Weights of a small transformer language model: biases, a variant of Muon for these matrices.
Each number is 500 + 40 x the weight over its row's rms, rounded and kept within 0 to 999. Layers, rows and columns count from 0. Numbers have three digits each. The size before them is the row's rms in percent of the matrix's.

# layer 10 MLP up, 1024x256, rms 0.0543, rows 430-484, columns 128-255
107:521440520475441474515489515521540473546547491489485544483523554472517544483425471476505501453507488453501439520500556499465472516559451515458525505527392471507628518442454496484509487538490479509520475487504461463532501533484546496526454509528514504559456507453555516504476549549489489544533501533440473588400553477514513531497448534527461428479523535513623444500551441511482571523536
096:424433540537508530540476435616505515423537438487409489492457489427580410416489485541542490552532488540504506503526482460489523483550545500502495474508465490539506445534602454448457465522615549442491412475495508509510521568441557519510515476439523462419547448460464440522437541525499586544479518528521516552442471494430513491517513480538518496517499459478495469518429500430546460518439
096:455533513543452514579466482453444523493397565516472474489508516505490506480503446520542480523442472481491465422538472484479492432550460488490476444554490400513485537472460513531518503536434504493499508445534553416479511521544489547491494527517472507530589559530523462505543487466455470433469550501545514497442483520520482429459490494457427437543566600555487549448510522501446482556446
108:503502503502506534459407532525540523500476500539483548514577528489448525506555498483543546544491457575444547563444486503476472481531554490463572427613532526433524475428404533465483479465516504570443518428495551481510509480536582501557521629505511511529486469476495490480523509495498491466515545480517561488463468522552431525471513529537499463514513475499503506507572482559462529477554
101:468492509429534498439455446545490501557572515502514469489508547490495498606556468481470479522442507524462535504477533522510509588462573536473446464489416511556511552446471536469536489468552466518509442483510504511545557506487537463531544410497561476545538517503562503473426426560502579544515557574495415482461453536518511507460511449524436512498499555507430490566500477499476571501471
089:481445494433503481525475437539553514494507539456516505488548549438479495497452445519446502528523461500435493482404560477452563478599575475505456463505515555470522531526442518462516435483517475458403448481420514444491464468460561475516544475542533520465532535560539490514541555544455516487551544536458483520491525496435491527490530496468571515540474537493523508490566496561501392521542
109:494521500506527481555528538537474566459490493472454434523477453494472546532478548475501516495483512532527521543434550571471600539556524442519533471509441492472520514498471466555507432501519508481503485483478515562514528432504519453425471554506478523553564495423502466512541535493508547519500451520520494565495461446439514394455504497522591489482489464511554505488446498467462446506487
104:517464493461418464548485443470497494541473572482471543468512515530584593524516533487482459514516557489531498589488517495478548511583544520496492554473556449526460529485560503527525521524515487505553537457490598554473577522511540421531497517449463402501483492509398477475486510583504505503501506537425517464449543551476543516491565536536474422532499569550528557508509449554472478517494
106:496463455510508467417486584446505500489543570492507529550535466489449426585461468455454451557503494512484441515522475551481476424478488490456511547513545502496445514516535421508500475449522438557486489468504534531560617491464422441493464511450555546525544541566502506510537498494536463552537521425515525482439460431487490463511468543445468462477542501449457518481511494513479494524488
106:490451470561550563497572433458519597474506492470544519507476418488433504501536524514504464485451493461500482471570525467494482449528480564550490444494499518504514500476490413523508481531512495534451452493502482502519540477509532486490561505530428442471421437507454555491541469451446456541501556511475567554501518474545513481437549549509473521501475458442546514538553522443550513462454
100:494417531432497428553424443569458508476480552531492511521541461499484464470469467516444569482532537478486468516508501472476452490456490568454534478438515558546444503512490566539498490541520486532489496442590492546472539477534516473514468494521489520494605523475532438500530428566539535449465519476507548484476548488519513418489495429552558498535464510449538485505525484481458362453477
101:456515531571499503435543413527465501549511506593493507543467463429474473477452405511485522479420481497446492495559522547510455440448494567551584471525500431594466442454480550473513471470468472510512470514509484501506480500479496500541545490506518528437527480504541542484484506552562484487559549569481542528503549469435487526575549483607481452469500507431476473606528567502534516446528
092:495557489457389432475550529492548461430449489484491557499533555396468530508412542562515483443461483493528505525445468575509495439536494463423444484498562528547425410548521473480466513541470565528428503576525483531566503510422537470429514530475481505509566478451499500468478557560434468481450491466503510498534483479521488515549538506509527457515456527491495525509500525451515475460510
098:526567497534553472538462543508476489506514543458547496494511500535483485539499523465480370471429556480457427498485491472475545511466599521515546371442524484500483473507509528515553458561513476557499597450496484455472483527488417574475500481533504460449483441421491527546519503579480577559515432506474507581526547537543537503514474458526522424548457538499503512495419500530417594496470
099:558476488594513456435528489412577511587464508510523501506522431424552505457452516526507534590546556487505506495514535568486483562546479455416459508546564450441470546489464474504539527543528473487518554557518514489533449456472451510454513479397476511466515508473454526514576519443450570516484572495523487474472466451528522453476505516486512468486520493530479534507513551478449465506456
099:526501453491594474512488558528460501469526488517455488512511484519464468548509519505524519473594472448538502422495513434447508487511480498502500442538451463613552496468437517482537452516494497454503518512526422507434573445552518488476505501496513496465542489470543551483489420498493564513485540509514603533446543505515422505522431520479511514506490491466497536476451525489473479517447
100:460480484523505524468536404547559444450485464549537500479426492509510549478500517465490498568522495469513538528491550500475523517445423490463480477461519463509512425531480469408463487438565495518512455497464517499615425550448518463456509523486500445490464487559489493515477557547479484538503585531506465564450501523556485491529496511467510493493513515551507479465455435541598474462443
098:456514510413547564517542509546550449522479523491462465489451420504510461450483469473489469449496618494530461561541447403516457479568466496481465460535611480473557529530452461438519515483551510527511524512545527418487552460486521515396476520496495501476613480524480464560516504546541513551521487440527479539523500544489520468456441492498544414518508463529591457527519407484550533512452
103:515442445448534515503455398509442412457513550504433556452486549507502532481550529508426449502515469493531532509547543509479475556461525467495450500485509479453552412422530499490565479533520462442502502553556544559550455458477483451557592473470509446483510535447569544413574510523519483508428520567526492491495479482519505480518513484493476518465538511433591498499551448530462522462503
092:534517562498473494482533488446499520517490543454541469514506505482555512506485442518449505454489520457484475460511522455460568519482545520473512527560471461550544552493554540470482509534516539571492499477535480456613484530499443403528526563469497459556526461471498436524496511527479479467488496480534545474490558477560493513512538461431447456555497457528510553458501539496466544494502
102:386528488503509586508488512522408500532435542488437490499476482577411582567474537533461538508516514470476549496550464549465514469461535528426479447539500539534468493554486455516518475547528524509488464469456561527516542481495478516498485526464491517564535442490539518480452513503526482475453536518487489521572520429495555553552525459471541536497439519489491515543521509429566539544469
095:484465513500628465442521537531424545583468459531590437499530490522531528550520452494523515465536535469509513538550402477581488491572549496505444449475468522468523524468488492459545536523511462533461505490530458536499527543528519442596406462459441482508480452445488510548537484511483554518495445500522484469442485472473465523495449533523533398528523483423523529514521458572511489528541
103:565509493509524511508464507519434548572448490426467478540450526532497557464455476589440428516550543533431509502468524464530496546462504496495513496491488504471459505528424525492591449524435504556501496478474499459513426520496539502443443465511495547556404520502459494578452474487580496486518571513455445506546584513539499424487489501483497496424545521426448518637543472459504527535520
094:429532474521495457482482474433557470545480510459526465478426602467588558536501514514512526503510486516473475505551510526520497511463568468504532455435448446483523510453433470393508439498449446504519497484482514534486536466593485557543474564446458444465508567499462516510490580542573552514493502453533540544544490529469517491473608471438520578512518564475458527551473540478520497513519
101:470425480519442552590471476499421527560506510522463516474473464479497513629513516536471492526441553600491435420505507469527501485444516509503517487426470460493590486462507580537513495474485531502512565488492459484480480519431444474510506481489465472491574571506468513452571597504599485513537509499550570477524484475551439531423438459537545546443523565481550488528434516473513512559490
096:491480585560483478492419468498488483529455503496491489498433544518560551559535480532614515492540528521497546562510497546439516413448567468456466547480530400495483483506532467483467520553479528577525472496559474436513481546519500570576440507433512521513539544463471445462577537471502499497477437526488475550540554522524462458528427440467464524522572490471522510530544494543519507504527
092:490465603523543528564460439420452490546471483446537538511463430496415493500512490511514484489537533562545470463541475500496462518548547460512510551562530485438524515530519560481520515435417498554495586498528480469481538523475521504497507529566502460497519447522488428491513528524474415503430459552546413516457467445523466509449482464537448476489548480424454556481488527577472537440550
100:544554430426518476470562547445555501417479559478488518469460615500495570554468492481507525537487490514519527495491486473505487491575497452479558493531555483553482478453474543511528500538487491491502525474563524586523450430523427476482523504494409567469534567469451472450523539504477534480530512490488423434527488449510470514471472466532470518507447477602518545571552427464515526418516
097:464530537482520579451430499516468556466521480475454472543456431478503457496567512471510506543494538601516515579411559444546449421566541493554501524457474483501462488555488540441539404484508480529495509566543556516449487462502416491469508571540502485496556478513560449503500477503460476454406531522558467504435478508526501459500528468496531489518527441540461481464455437545538452470483
100:469500507475509500485425487428487456588464444486438434521524525520450519484475495436457480429478561510477545504518449444576507477470477530592555573501527537471533453485478474507568512512505508460488552520472536546501501548499513439504506547455542491476560484494520510559522511480504459515477428488445503493524501521485406539503444502537476563477522505473551499471447479479548464469402
098:430475529452407474457564511507493434461531523516507445439545533527460421470488549497465537535490554481497492565539475536527465422503507485545538433519409444574553462470563515470528502468614479525502511548586514520518428567493488430473541510458430510534487550538473529458457559496533581550542483583480467499508504493530492477524626474537550574577493415528558475471431538563490493428504
094:504534444493513540496522463531558518521488512477466528549436441546356437458479496465498526515509488497515512529504465448479529459508548457572439501457500535506483574504464528556508475558529509491481453476470407489485481533525501475490560482556491455476496518529492434419458496554509515465451470460527548535472465597515511599479511430489493586473511498460520499527480517412534434472481
093:432404511473445518568553542492502452540505470481496564505468500473487542533468547574587509472516559513509434542531479534584473461521504459490476412410568500485547531500433503507527509478463419563539480492442520438535477574501415526488472451452496465472472571535456553419452513453509520433509528539449438479505475539487511454488441504466484446483530551496606532489474436538548475526520
092:498520573484453507496468512463468433561478493422486518559497502480447456492464576526437493530507539507446417509474420505469487460512520449549533521497446479562535484505471496555508474510480507504534489463530420452540523431433451492561550538526503528521484516546481503564505495493499534436589493504493500522468549507466443536486550556627510459518518547502462518493492469524538465568588
096:468451510523508520486496454470463460506529604544503505484440584515546466477504438455486517571518535552443495494491563408463494530544521496509453462498472541482520424502542440480444496509550501525502529548507556543468460458530477520501467492529489498520537472558540485573518440456518500516482429505478531555517562430520495491590444512503540452484598439478492495527475485527488475483490
104:412514533467537494493465519471509457456518541450504543449483435463509512583528526513519519447477524484480488498503475582566609543506472484533516513537546544491522546482467518478549456448416557572430487526500493506449485486515474462510495439504469538482536430484482530522536467548456507462521537518569507530536448520556506514522517481471434500477572526449527506475478504548529538463470
107:417591446470486475499459486500513526519460473572554446520550480503551483532490450530581553537528497513474521403458505515436502519548460468538542536476502477514543458505427477494488490490521526512467440467457518494461489509547480505457402492448458566482492544486476512579559429511529545435493516482486447478512520519560513518522478448485526580421489508547440443520540544505475500504501
100:509433526515425515453597484503495537520518472524574516460522582527512457448488443486440442474507534583435502533492508532515438491491503544527445461550484566494484476470411522502494516466562462561506494500524473474457559522492504498482502475452499449489472493524515475449579554509461541497486523464483521474521550443522472542520444495524480517445505515420499427538517587561547472497525
095:571452515464490507475434491507464520507559503547410508482483503510482531467501480497549438538540520502424527478541488495435471514588563427467487484550523478488537478504487589542466397466474460525522427473544514503503446538553561493515452442473528438540507507534428530516520442502535497458434459522418496527545486526509479494498497465477458519477515481525487426558559514494530479582459
102:498506531465470548549515503500481502484445462453486464459497426517533490512415539529475475473465482467437543513532527455546524476464561536500490469410616527572518443465478464542534482524436412515438552525466499509534456498475560478453476435477493465412564558477510471556503571493486476518518547520464551511386434535504554531429425452513526564471489544473539500546468485487495432474466
102:505502505530534477510424462465491486508481544472460456512509436536498529468489502500466458541420480453562500501520534492582463544530601525515461548479504491490466484538549539509482440481521492465541511469506566487441481522489483504554444424471565512435555492498505577506507490530461507530475533539521503431445492487554460468514464459461493507437531527494516532530500419471459521565489
100:505556492535521486527477494529485544487403435584532522481516511444473502524518440509512538566551549570511529503539532523565474553496620543534528530468453476467526507473414561499551536540487529504492469456495460531541488488483429472460499508528592452427500554505456495476510476488549529518514452559471452484564526452517478563476452483540459441509504522535530526527472547459480486498534
096:451522518470524485497456452393453523545452441558478547501459531501463443480481497524470493519529551472539572562486529470455529529513474512553588551529467477450509495524492425510476462535538536491479580559458476518521523440519545567544458470524579452517406465506521532492491550508465524477502552513513463511499456480530463531494454499550566494525530490519457444468464537493494530550493
102:562447455504474493597519477497470528491497532514517519492625457500437531475486477509433539517418526545508465509491499512462476541434492476437518516484467497551489501488433564560525516536518505509476473479509482487499579485551556418486450497459501470483538459546511474507504516576476480501534522483454478465590517439556476524494508506524570478558487479535466466523522565536454486496506
103:501529556487530466586537521474558452478480457450512500510441512523516487547473560542605557498517488559517508498463535462435499537491478451508522446515573437597502451505483515465559531506485558346548465466425505536508482464489527499499519533455493499449475517450432538405484504476485510475474588465537550572478480477452450548571455506568517487463525420521447550579495509571503473511503
096:524572447508469486521429524538457473497492527489605490499434477457480533481405504484465513651561482524499480471503528450480580541514521505509526478472471497504389493491509556489444524511558531497528468467516465477535510478520431485476517535484509522495481511491518469563495516473513533539468553422487541482461443478475537569509517459445524519523447477475506475562471480497447535451489
101:470483508458473551452571514490561530542455477469532524501465529507561529538500479546491514515485510500487461522515502498441520522524482434417456561434539425449547483510557472496464474491574556498551510550578504499513519501491518455509488466474548457502534479436450512482458569550548484553528534428550508541454559568534538491472540573469464397508472513502575576543435490441502493581476
089:448470471454427546557505546490514614580483506510396450459512530505535469437549478549479512550453559445464536494525505476474480536523454440471509439539515488450506447485449517472499543445549535541477492516540505492532508468513509457483496473544444498505508517564502488550547528505484506509528561481479510480466502585581536489529494480433435593509490557488506453545468537480400499521559
097:477509515423478457398493500527562520489478480599498526534505534541516476541523522545510494460505533562473469468553487509518461509557508531450498473525478471452450491466425548506430447576483505466524590539535522406500538494534469436485504506501487403508515472464428459490516523484495471546448448502457431464561540466441597512509484508545467448477500483462532487517488518521460571495462
100:465541558533515477555438453477533483499477401444493525527537528585443492420529453515562411546448547532478509416526520487490559547565518447488505441527509537545520592483492477480500506588484515522463539466454554500489523494434579502466571491542457518490543464597467489515527468498561480512491444500503490497473508596477429460499444511479521529545466481485540442538579516506586526561468
103:485496453473541491524511458485524509487517482562509544493517490493507565489454508429500493447492531462530519484541470497474557456501459479500487574408517506528502529477442533540425513487473459458515481528567469524537504502511444543456517531505530512426491479447458548548555568501496579439500492503506517553492498428525513557516433502469459495513459485427480428546611514480471505504499
095:554429528418466545532490507521487482510498514534488541464417509501487494471524484402471473517551477563598506469495513498545474499486501515516612547433531481483513522561524435536490466502503506475507527479490430523523470537525378537419484461475476505440488477541467481560527515485520562492450486504532466525539529546548556543504519475503520540471595532541470530516445456442457593469468
101:459549466528466446453393387466539517509492511557586475531505449450476482463500487473549531500497534453429575511463515496448501539472492457470545567450491539619476541419501518521508456515528502507496473408476508528526555518497505502492490502518484440528480487438542512473522488448510575463479496446472484502452458503493536504518575600464479532461481494480478462522523469498431509527499
095:490477507443430496538524572462503540511506438468516462497442435479524497509502485507506477495494513531557501562502556490576534480496514461463461467534447443531517475529501505435443458547485460493526419486520429531484490556579492438502470471481541505450582486475475476540505481566437557520459491489436481418505456486549516468504462493554529545514459552457470554507450424527558570475485
094:483512565536498529506438488486465495539464487438542502461578562489497565463454475478524425501441573461504511551406470489551494549527585441559557445475392483510506502481544519519497533493540538538428539462500450445525503459577517492485517511519497526550509537494454544522528520560483479522539486492454482489512474505514440480422510590542526509569488536494520526508512507397517541446508
# layer 10 MLP down (transposed), 1024x256, rms 0.0543, rows 430-483, columns 128-255
103:488454508475502512496552392407489474475518470509518504475459508512550464513520546531520531506493452544491604558540491427496478502483552435558511535478514448457410523582556587429465540495479518451489578466496506499517489499517511458488485583542435459476477493508496487460557467510535530491522487508487503576515553416470589494494480480534498513550501482502519544525506517525506563526470
099:519680437529461460483552506486493484462514591481480453483544473502425508515468475408508486510574500491486412475487513516580532513484482500516473559494457507618521474471495531536496511550457475539465485441477525385436454483504532453560489525557530467539489506436428544437549488473511460485437491466561504541515532497524517437557495482498485584487499466487476517495521485534430561524445
092:528563510461517558517513531495416567509531603479421541417483457543502495452510615551440538460523540453491553555557458510478474490494444510518550423466510484409521519471452451479463470471503518510493552562498495526480474562423483486492481524472531519574514448517464511535516499546481538513467427637458505495568519469485479520533491523534601508444550498456513522570504515565577496480430
099:478561553516530582494456541512524489444503480511555479435471563499474516457493572523509500516513461511495515541443435501492468555507570515487381484457471449472573554537485503476567538478517492574516490398493402504535572514457484474510537483454521510511518513472490428475475537491511440439537504495458528536514465502422457547495460470406417494495484578507502425532486454458510550487479
100:503526492534506517518506478456489496399485471532578482510494494454517433444471527440520496385517429525551511488492549466565505442549462512492583489473571446469572501508521503512490514531474541497525478500457483426525481515516499358485584562519520510427503511486553490505459477570463490569477452504479513463537493503530508610464497570478562496530488487511509445490478522507439510529575
088:531472494512488507464506526517545531538492494542550439466390522452519499483512488506541554494454520495564496528471491542525550539432481446549535559528468467501587445518511467492562509452531544533518449563496479497524495511437499439541560570584409524484530453469500502541512458489478512575512474531571503548491505539546463469413465475506470529511513444459483547541493526434498590537508
101:453503510432466510563456537545441512503529578477459521502502505526497489484363563464497509553556542486647472401474466543540525471535460460506431465533481471490481530500546520573463525504535527492502425475473439487489498547496486474479522421473594422551493490430553542498509520472512543484490493506515579506539475559475525487463515471456416466491481491507505489493547516522483505518439
098:502515461540488483518475456498491506507489470476460475517485487539512439473493492530566500428455492493473498494546454544501473471526508505530486419489488505517485492521515442501471455553446496476410451501485469474504517486542531514466511455567498542551464517468573456455613504489550484479518490459561532496495448524501441462513487564494512519524479385446465448501539590513570518490515
109:494543493483465519532482436480530528524481428533521404487462445544502482481534551556456522452417486546502552458469483507531512564486469499521551561552502517420570489557458500508512496494557453489443543410513475447521505477482479564546485491459475530495492558548481427456488520493466486433486487502544522565501417480439494511472491491523539457533514543567525429469469481442490445440520
099:534473491510454447517472535506510540482494507460473479493519447470502512564496491514541436486479532494434487546568567438492516484479513525464450431506464531543517541460491481509493506537533575523533470530501493482496587457484514569457513458546455485565585477568500508492539485457552547511500421461511459439510469522484488515418521500468459507532540531551448546508403499565550492518509
098:506599518447536484488504499469413423536489456483515466512508486579513476491511495518546493447539477492529475468576463442477495529564517498463431433536540449559460525449536520462510528427488520485529519504431477477515502520496479464424509475492492480478474487440454512539521502497538497503528520482524424506446488479511574498549505563563571453433466484504468577502522614477441525396440
098:465529552472429622500509432495492498468474488590486465461510567536470516471557492517546515570492497520503492515475490486567443537559473458485510505555529494442498493552478546462518433514520458538525572520529506488499429503422483527548471552520508451498532527509424511411459543553497525478455526473575551502509543530517451543470526545468477452570450392504480447514472453547524531440469
103:515481459506491533518480523474470557578500575559508472489488503525567536538535450421465474500572509546511516421513454482516546576513477448496511520469576536486561496427487493535486479461442498554500495388540519438449497510533473511512496512542436582544498456491522473510501459481494475461524481528496507471493567509466506486449484458414496550461536518475499441515490452525487437525500
099:415525469534484530481518566541512464468493516469463457464493485436487586540483567497514513474461502451514537594521521485475446467552459556528469443559524553483412490470562455492474499522412450487500489537484506503516539484478558472468582466485526478474547508392474468546522486468572416564467533488474441471507509486504458481469494460460375571512536506465522487437589467530540460470466
103:526545446528464457484447499520512528386493469540491461514498431535529463496472505533496562461510425567441560531559514513522508498503404531541532459484528528456537419511495491495489445535473524474514489449463489499531385508579503486561445524542533550594535505430544450491484464593495439471455436473475468514451565528633459541480435513534543516487497595513488513518498494529476497509430
098:554549507523497575481489463502518504457421558476442529508496587469502467476498499508494487486548506518541529507478493502440495504502493501536477502516513587495536569487482475551559571443518532467481487459461532451554561542418508515499506460537533552473501445507510459505440460544442459508539580454471507551490465465500498506491582478518454555514510408494443439475428466548538492532516
100:565491518540479472514458516470386516551554498429508499475442488537453484419496473476446422553492439513500455534499560498488430569436479494463489540453513535540543441539510508459517516494504477491545414486455495476495509557472521532523544446517545522511453555488488445474557531500464497472411536469567487464501486555497542515550553471486483456528487551505425508482547500545570481471535
096:504538468582453441461478448576534495500473590527518512517410449495547552508484498485529517490510409539491537468539518513507539531544536454590531541472489553477471552533459534531512530470525547463513477419530406457455464503479513482401483586507511487417518499460476537541568523484447505576519469526503516514557517520532486531449517508518468508510490542521535522507566543547558492531505
108:454569536478481524520568393508497435533504497500561516601539538532586570506482489515560503420491440563445446525496481543486514448537510491541465514499458526582450423457501555466430454500490462547480558480490494447482476522507512534495415517506494502541507499511492513441492495466509462540488585470448539528489462472497525435477508456422545465486524543524547467564528464502459486494452
097:541432521430468565548495485477534517544508468539493509502549468519530520494484581533491458543523435507472501465505503492561500485533459500520426459499541522505522545502466506446564572527453520540503488464410530452475507481475549548527516365525551500519494469545577469443574504478505521496529481530494405506423444543425532476473464550539477542544521494530508499499567408419495525415483
092:527505502506493457447526537518501488483497494565547483507497479445545518505480491570532575445532534487451521476465513403492491509539530545452483505553527530468451485500516523493543457438432503491483520576457517513482486525471517528478463470511501495533488473520437462521509521541460606450572534481549490494420437483556491515561454506551445483517536509457438499473435468420470471528589
090:452497508451470572553527500438501487493529519540508538474404492508536513467527573524467493487515467520514491460434561551469596524525424474556534601467533393484464467548483533455528468511536560500512556558514496409471433502480511524450496528502495452495536517506520528517464513588467458507494521487400475496527516506492553459505447564536529532495522507533491447437591461504460467538444
110:479482577519465485513426473450472477471517540552457445469538447457462489515490530469517515451445485466536481531504564494499498499423522443579480519498496569494543503510586556522533507511460465477475573488429508528546537495450496500525460551456483499495558502512522447463503533516448434500473473524434498530490506458449544531439460538476496515529503537463525553488524505499476486513497
087:531476527423474476548526520523505536490406484487476543483456512485547494572436513505499451542493500519501459450504542512445569527487512463490448462501581556435502531534540459473574460509477544489484525522495454506497441523488468446513549504507511476557453486478587454445525383493515471402502479422509441537503534506558506546513438532508460553542556481600565525481439407588435450552465
103:461499448506490485527556514540535518512541486454558458510492519482507550398482535385559446448573509475499460529416489504437419484542524461507526503453597501485452491566462565437529489512456518522431497440503498512529496510558489545492481497470484436596467460516479583502467506498470441522493481468481454476464516551444533484514607451565444501436478465503556515512566495488526523540462
096:475553512441475539481512540559608453431477461471500470461481569436434456517538535525530499468556527483519485450449481418456534523480475514441505456525543484428462506533528481459519491485509525548527447462516514511527480526496536466475485454445423480521542491505506481524479529399529507521465508529474526484475540547467526469484481524516512491563509464486452543525466477502478438493562
097:509534416483415512523491501525522431527509528416469510465518497490521447493520558476531438505424492478453510518472491502554480479476443488445540443526509541532526467500481413449494531477538460465468485534514482481604474574412510505496500545500515575453495548559483539521491497551501513529548479425501423486514493566451552518545510549594506493524494496462399499495469502443512567494476
102:549508504528500452484487556472454465568468463478511534427535448579531432533516477512582542481501517467498476484528506485493471396455375516507478506444441520463429476453508455506518474439456465518497487540498539405483537480508494579515450514535520566546428534482483503512570546480518494481513495579486493511521531418486536493413469511544522484470510481479564463520594508502537529475487
100:456453523438446433482424549530488467482548480541451534377572565524471507508512519470476476486501523545490505554506483581535501502453483453500407491545522443509507517547474558513442486480454496460504553432493483529436511522525427447547514528535559492515475505490513444476526504546464483491458486525517557485581543590504523476605476501508505397507476498480513442486482459498475448579553
099:490472454525456570493526537535522513487520470475534487507512485510440521532466490501516525478512491510501543514408481426530517522484507493488525561487438438460513546546492504456429592485516498465436519507506535596543464523557520572499519493500519474475446471439479435552599590550484500516460450519568480457432436485452474506570460460479517525575485465463486440486529532520546554541439
094:529481485503483531438452516439535555599544481460474526461445458445501470432521409465478477516447452432476565487500467552499538506564554448534468509542534519458492493471471567564494437514465499496520482499458466485483487518518544545453496511511508548459423518551517498493509508473530386454507512418499499540552468519485560484489557523470502540532453487529529521460489486496497446553469
094:520462565452521550542485535511543542539426517444506533477509503513533529525545417478499451511468529480510488483434475443477518482446497561396552422491495568521456547487525510515452497487499510512541524509514524500500566520507532551474436479470573487474595583524490548495490482589512506450569445531487546500519510447510531421459525549535530400542516471511523485413391472513417504478461
091:494536424462512632431526526414526538519503495449406510553477507443465436528520461542453468499522530494529440498499514448485555535422504480477534567502486506490551435485489543482482455509462531524549536469595466521506530515530533466505490507512524503490524531509525490541505517418532469569531414462551524544459544531519496530494542539541550532437498518586509547541548537461552508511507
093:564485541483470522455486533527598486530533556518504554429521528496537561507488398476456464482419571488501494457529561524547539533554492433487488515420571512445448516569525602488556497516518510508496504549476495492480543518502487470480476572458509488524463529493465513433563464460450546510415431526515536457486480499522468458481570497523494500500481495444470559497534467485462566518498
092:528503555455538483503467524463506485482536505522506491415592433529477465549505500487529524494496469512599475445520511500534502462498496482447411538490549421502500516500515520510560411433443474448455456472596547545466547499466476438511427426480478522499482519505439529472531472482519462478410478492489531445552548508511514495488527513513557534461537514491495512532456496533510482552560
097:485456437437468515484509501494533458535490510497545482522413510510492463580566474460505454495524471466525465495534574501519534417454502496528451567475498500556468489535486516549560473526486477518545484573543458505441445545551455464479496538458525478472439447498504469519480541495434541507526561436562504543576460449420476490564605464499502489492483508592493553496589478512538512535401
103:577493455531537519516547501574504457525497518572491516500449497408499543477501555432439521570507585501426510493479471529488447434519528492561468533556457444529529533553490527476451513546450485468527552518494457461473430498446520534518525445442456410533430441495523533448499465527550522573490461490516547514505490513522534521467435552516526487522546534484488588508538492523543432446519
096:524500563452461493502495467513506517479533443476534460529467395515563448416490517552409592457398500485578525519501502507553528527488455474451529550548506438499471457494553488613471488508554485547453580498556441447463485505489496524561476436449496492464521500565502530531443504492558476510578551424496512410448470450489483535524492517567536463525499531469497453467526572474527449495482
101:448550499606468446499514465467573474516409464442537512402531510524525474425486516430471465446468477510467504465524487521481462464401464499506501536583423399560494489506476482471539551462556453506454506511527522599432487486497495504539514494500508451497534506518598560495541486483502516519532533550535541517492518518502460561486542583446577466550501481488520478513514469503564529435534
100:435537509564588495507517518515457498576446558472507500509505507551509486496480516495462463537491465480480529454482493467488485494479510470505518548514538538540488450496529576478461522417485465523445557464525526462433554512480515450484540478505501446511384495443413545500528452505574513507486475491511503457440577567533477506498504447515520485481559532381543526527522498515534549509547
105:469504537456498536489498511570522490535472526529463466544569477510576480471540435513543583452529514531542505453457419534500496486431434490537534431582426502529476483441471423516512537524482483525476527555560508496536497513435471472451526478454500496493518478475489501506476574505507476529513502449513531565503514519471497545488516480560503496523519503526450427531548485510483476405577
099:526438454572551511518481438544545535434586534515499525584513496495470488444531525473474451556502498501469519518475528431496538548464483471534583481480479515540531475470543465504507447508521441439528504473469565461460465529571536538579451455507495565503549484516481472489490541522502395425478513464462519454455460534457454472448527485494494514467511525536480511444514599510489509527519
094:476507499492427515490573500504444502627439443532492546501537459526459487488472469487491491458520533468564526453561517514415527516506517528444551496552537526531468463454509494501496499548490515517523510427434492518501627444512548493576476498526484546523407506516530507493495462481477504445449456486548527474402516532574513472435539499559564522519489552486539489487512502508504446478517
099:516492526409516482477528477489458487532518529578502531558519528512571463436480505440548522468537501468529488567508561479482501574482493459437498472479480489581451522469421508472488458561514516466501473446541481531468512483565507458494459513430466485529481531557495497536565498510551515565542561517545528443529497481484523530515496497572467487476464565533369445516550511440515453503460
107:552454499527521541517465480481520469513519566532492503515563571494526458510417460406453448469455486495512525528554481521493452499491427547468434490483485553510428510469485538558481515531504498558536549514492546512445501548490453525415489477546522555518480514515482461503367447469501498489487513602529476472511534510513449510413509496481521569435546562481448404444518428473562481531609
097:492526401426415525509469485536551438537512452514489418580558552545500454430527549526517484407475453547452434458428508476518474507472495484475460532484483501514503476536528570470536502501455543492463526600523505521576523454511557516523509479585517433452570488564556571469518428452506468530462517512498546499494555487433475428443511464509510456480482516557576521462552488529519470484465
093:506526464464501499529499493501493504478485540452498423514450492507515516451474403461527605506488545510518506540459474470524447516547428486459447569480530501512513590484457493443535545467452539474490532493586443488504452513480576515477523504488560495521478528463517529515502496477469488491521482555404451544405463462491471432578520532515503539485460464456537502540538613493569441542458
087:523466463534516499513506540491483456449508429458536502576477425474522494536478477488532533497489503504536542493513438533444529512527555549512481519497505561478464539483492529446557463448499484455524465516525486535489517562482505455497486507448530546480461481428491487502538428482471545476487517533451499516493456600545533436527425487538543546488523506520487471464482519458522496532533
103:574495522484473531575505541544511434511556577488486441488533566429503540448436527467515467487471463499518472494476535515554456521524527477547504525532514481428517497517503553476532521506492477489579434453487574543505512523479528504497501518559550532496459514569576560466459470403470521488498530474506482496455487460555509468593469495457544585566494510504555428574446577472473418486478
095:478490508586467471487541509529502453473487547442494498522518467519509518489546491483479575428527534545526473548450461486502457484490466495440534533461499556580492473518443485480483550456509496488503470566521530521514491509492556452583516481528504473499589379523453483520448435516489478499492404511492554539499490486532456554454518526431452492499510522547570563531442532514484495534481
105:442548520550480521494454522507467488545494483530523530445470551466477478471472460554498489534454460543518517445449530562551486514548482521512485386557487495492507446497590526522584496516431533501491521443501564547530494486475546498503530448507470460472471530530388451508369500485458476547440521492498466491540520565481505540515554556471529505499470496548527487482423490478437528469608
093:463503543589503505574544482427519493462482478441524505528533538553538572503467490522469497519463491542523534577515513518521515583560504513510512476498516516521465453448469482519499506565524522492530612458576549574486565526488455472540478471497538462524478494425595491498502484467464460530524501407475512532490464509446548525498446539481443502477497469506475502432493549452513433551469
098:593552587431405509518503470532514458499545515486496493453496500529428549484430455525579517595544511433481518488508494488519462550533458427501479510493484504512502523505483461484461466525510507443465549482444467466508471519497470490464522477502483482483515487435462543447513520427531449454446556538516487537512478566546511471469492463485527533483570466493513517517430491520483476537512
098:462478495459547430522500502591549514442508504459492470496441481504553467545466464490478470515519543489532589498461524477496453535548528550509506524498459522586442494529496483491540509522541560523461417510441549524523531436472528490533494437548552415479414498486499414510530461506499463484483489570445547454544463528465490508536582465506508511492487481485499511452549497513481514408496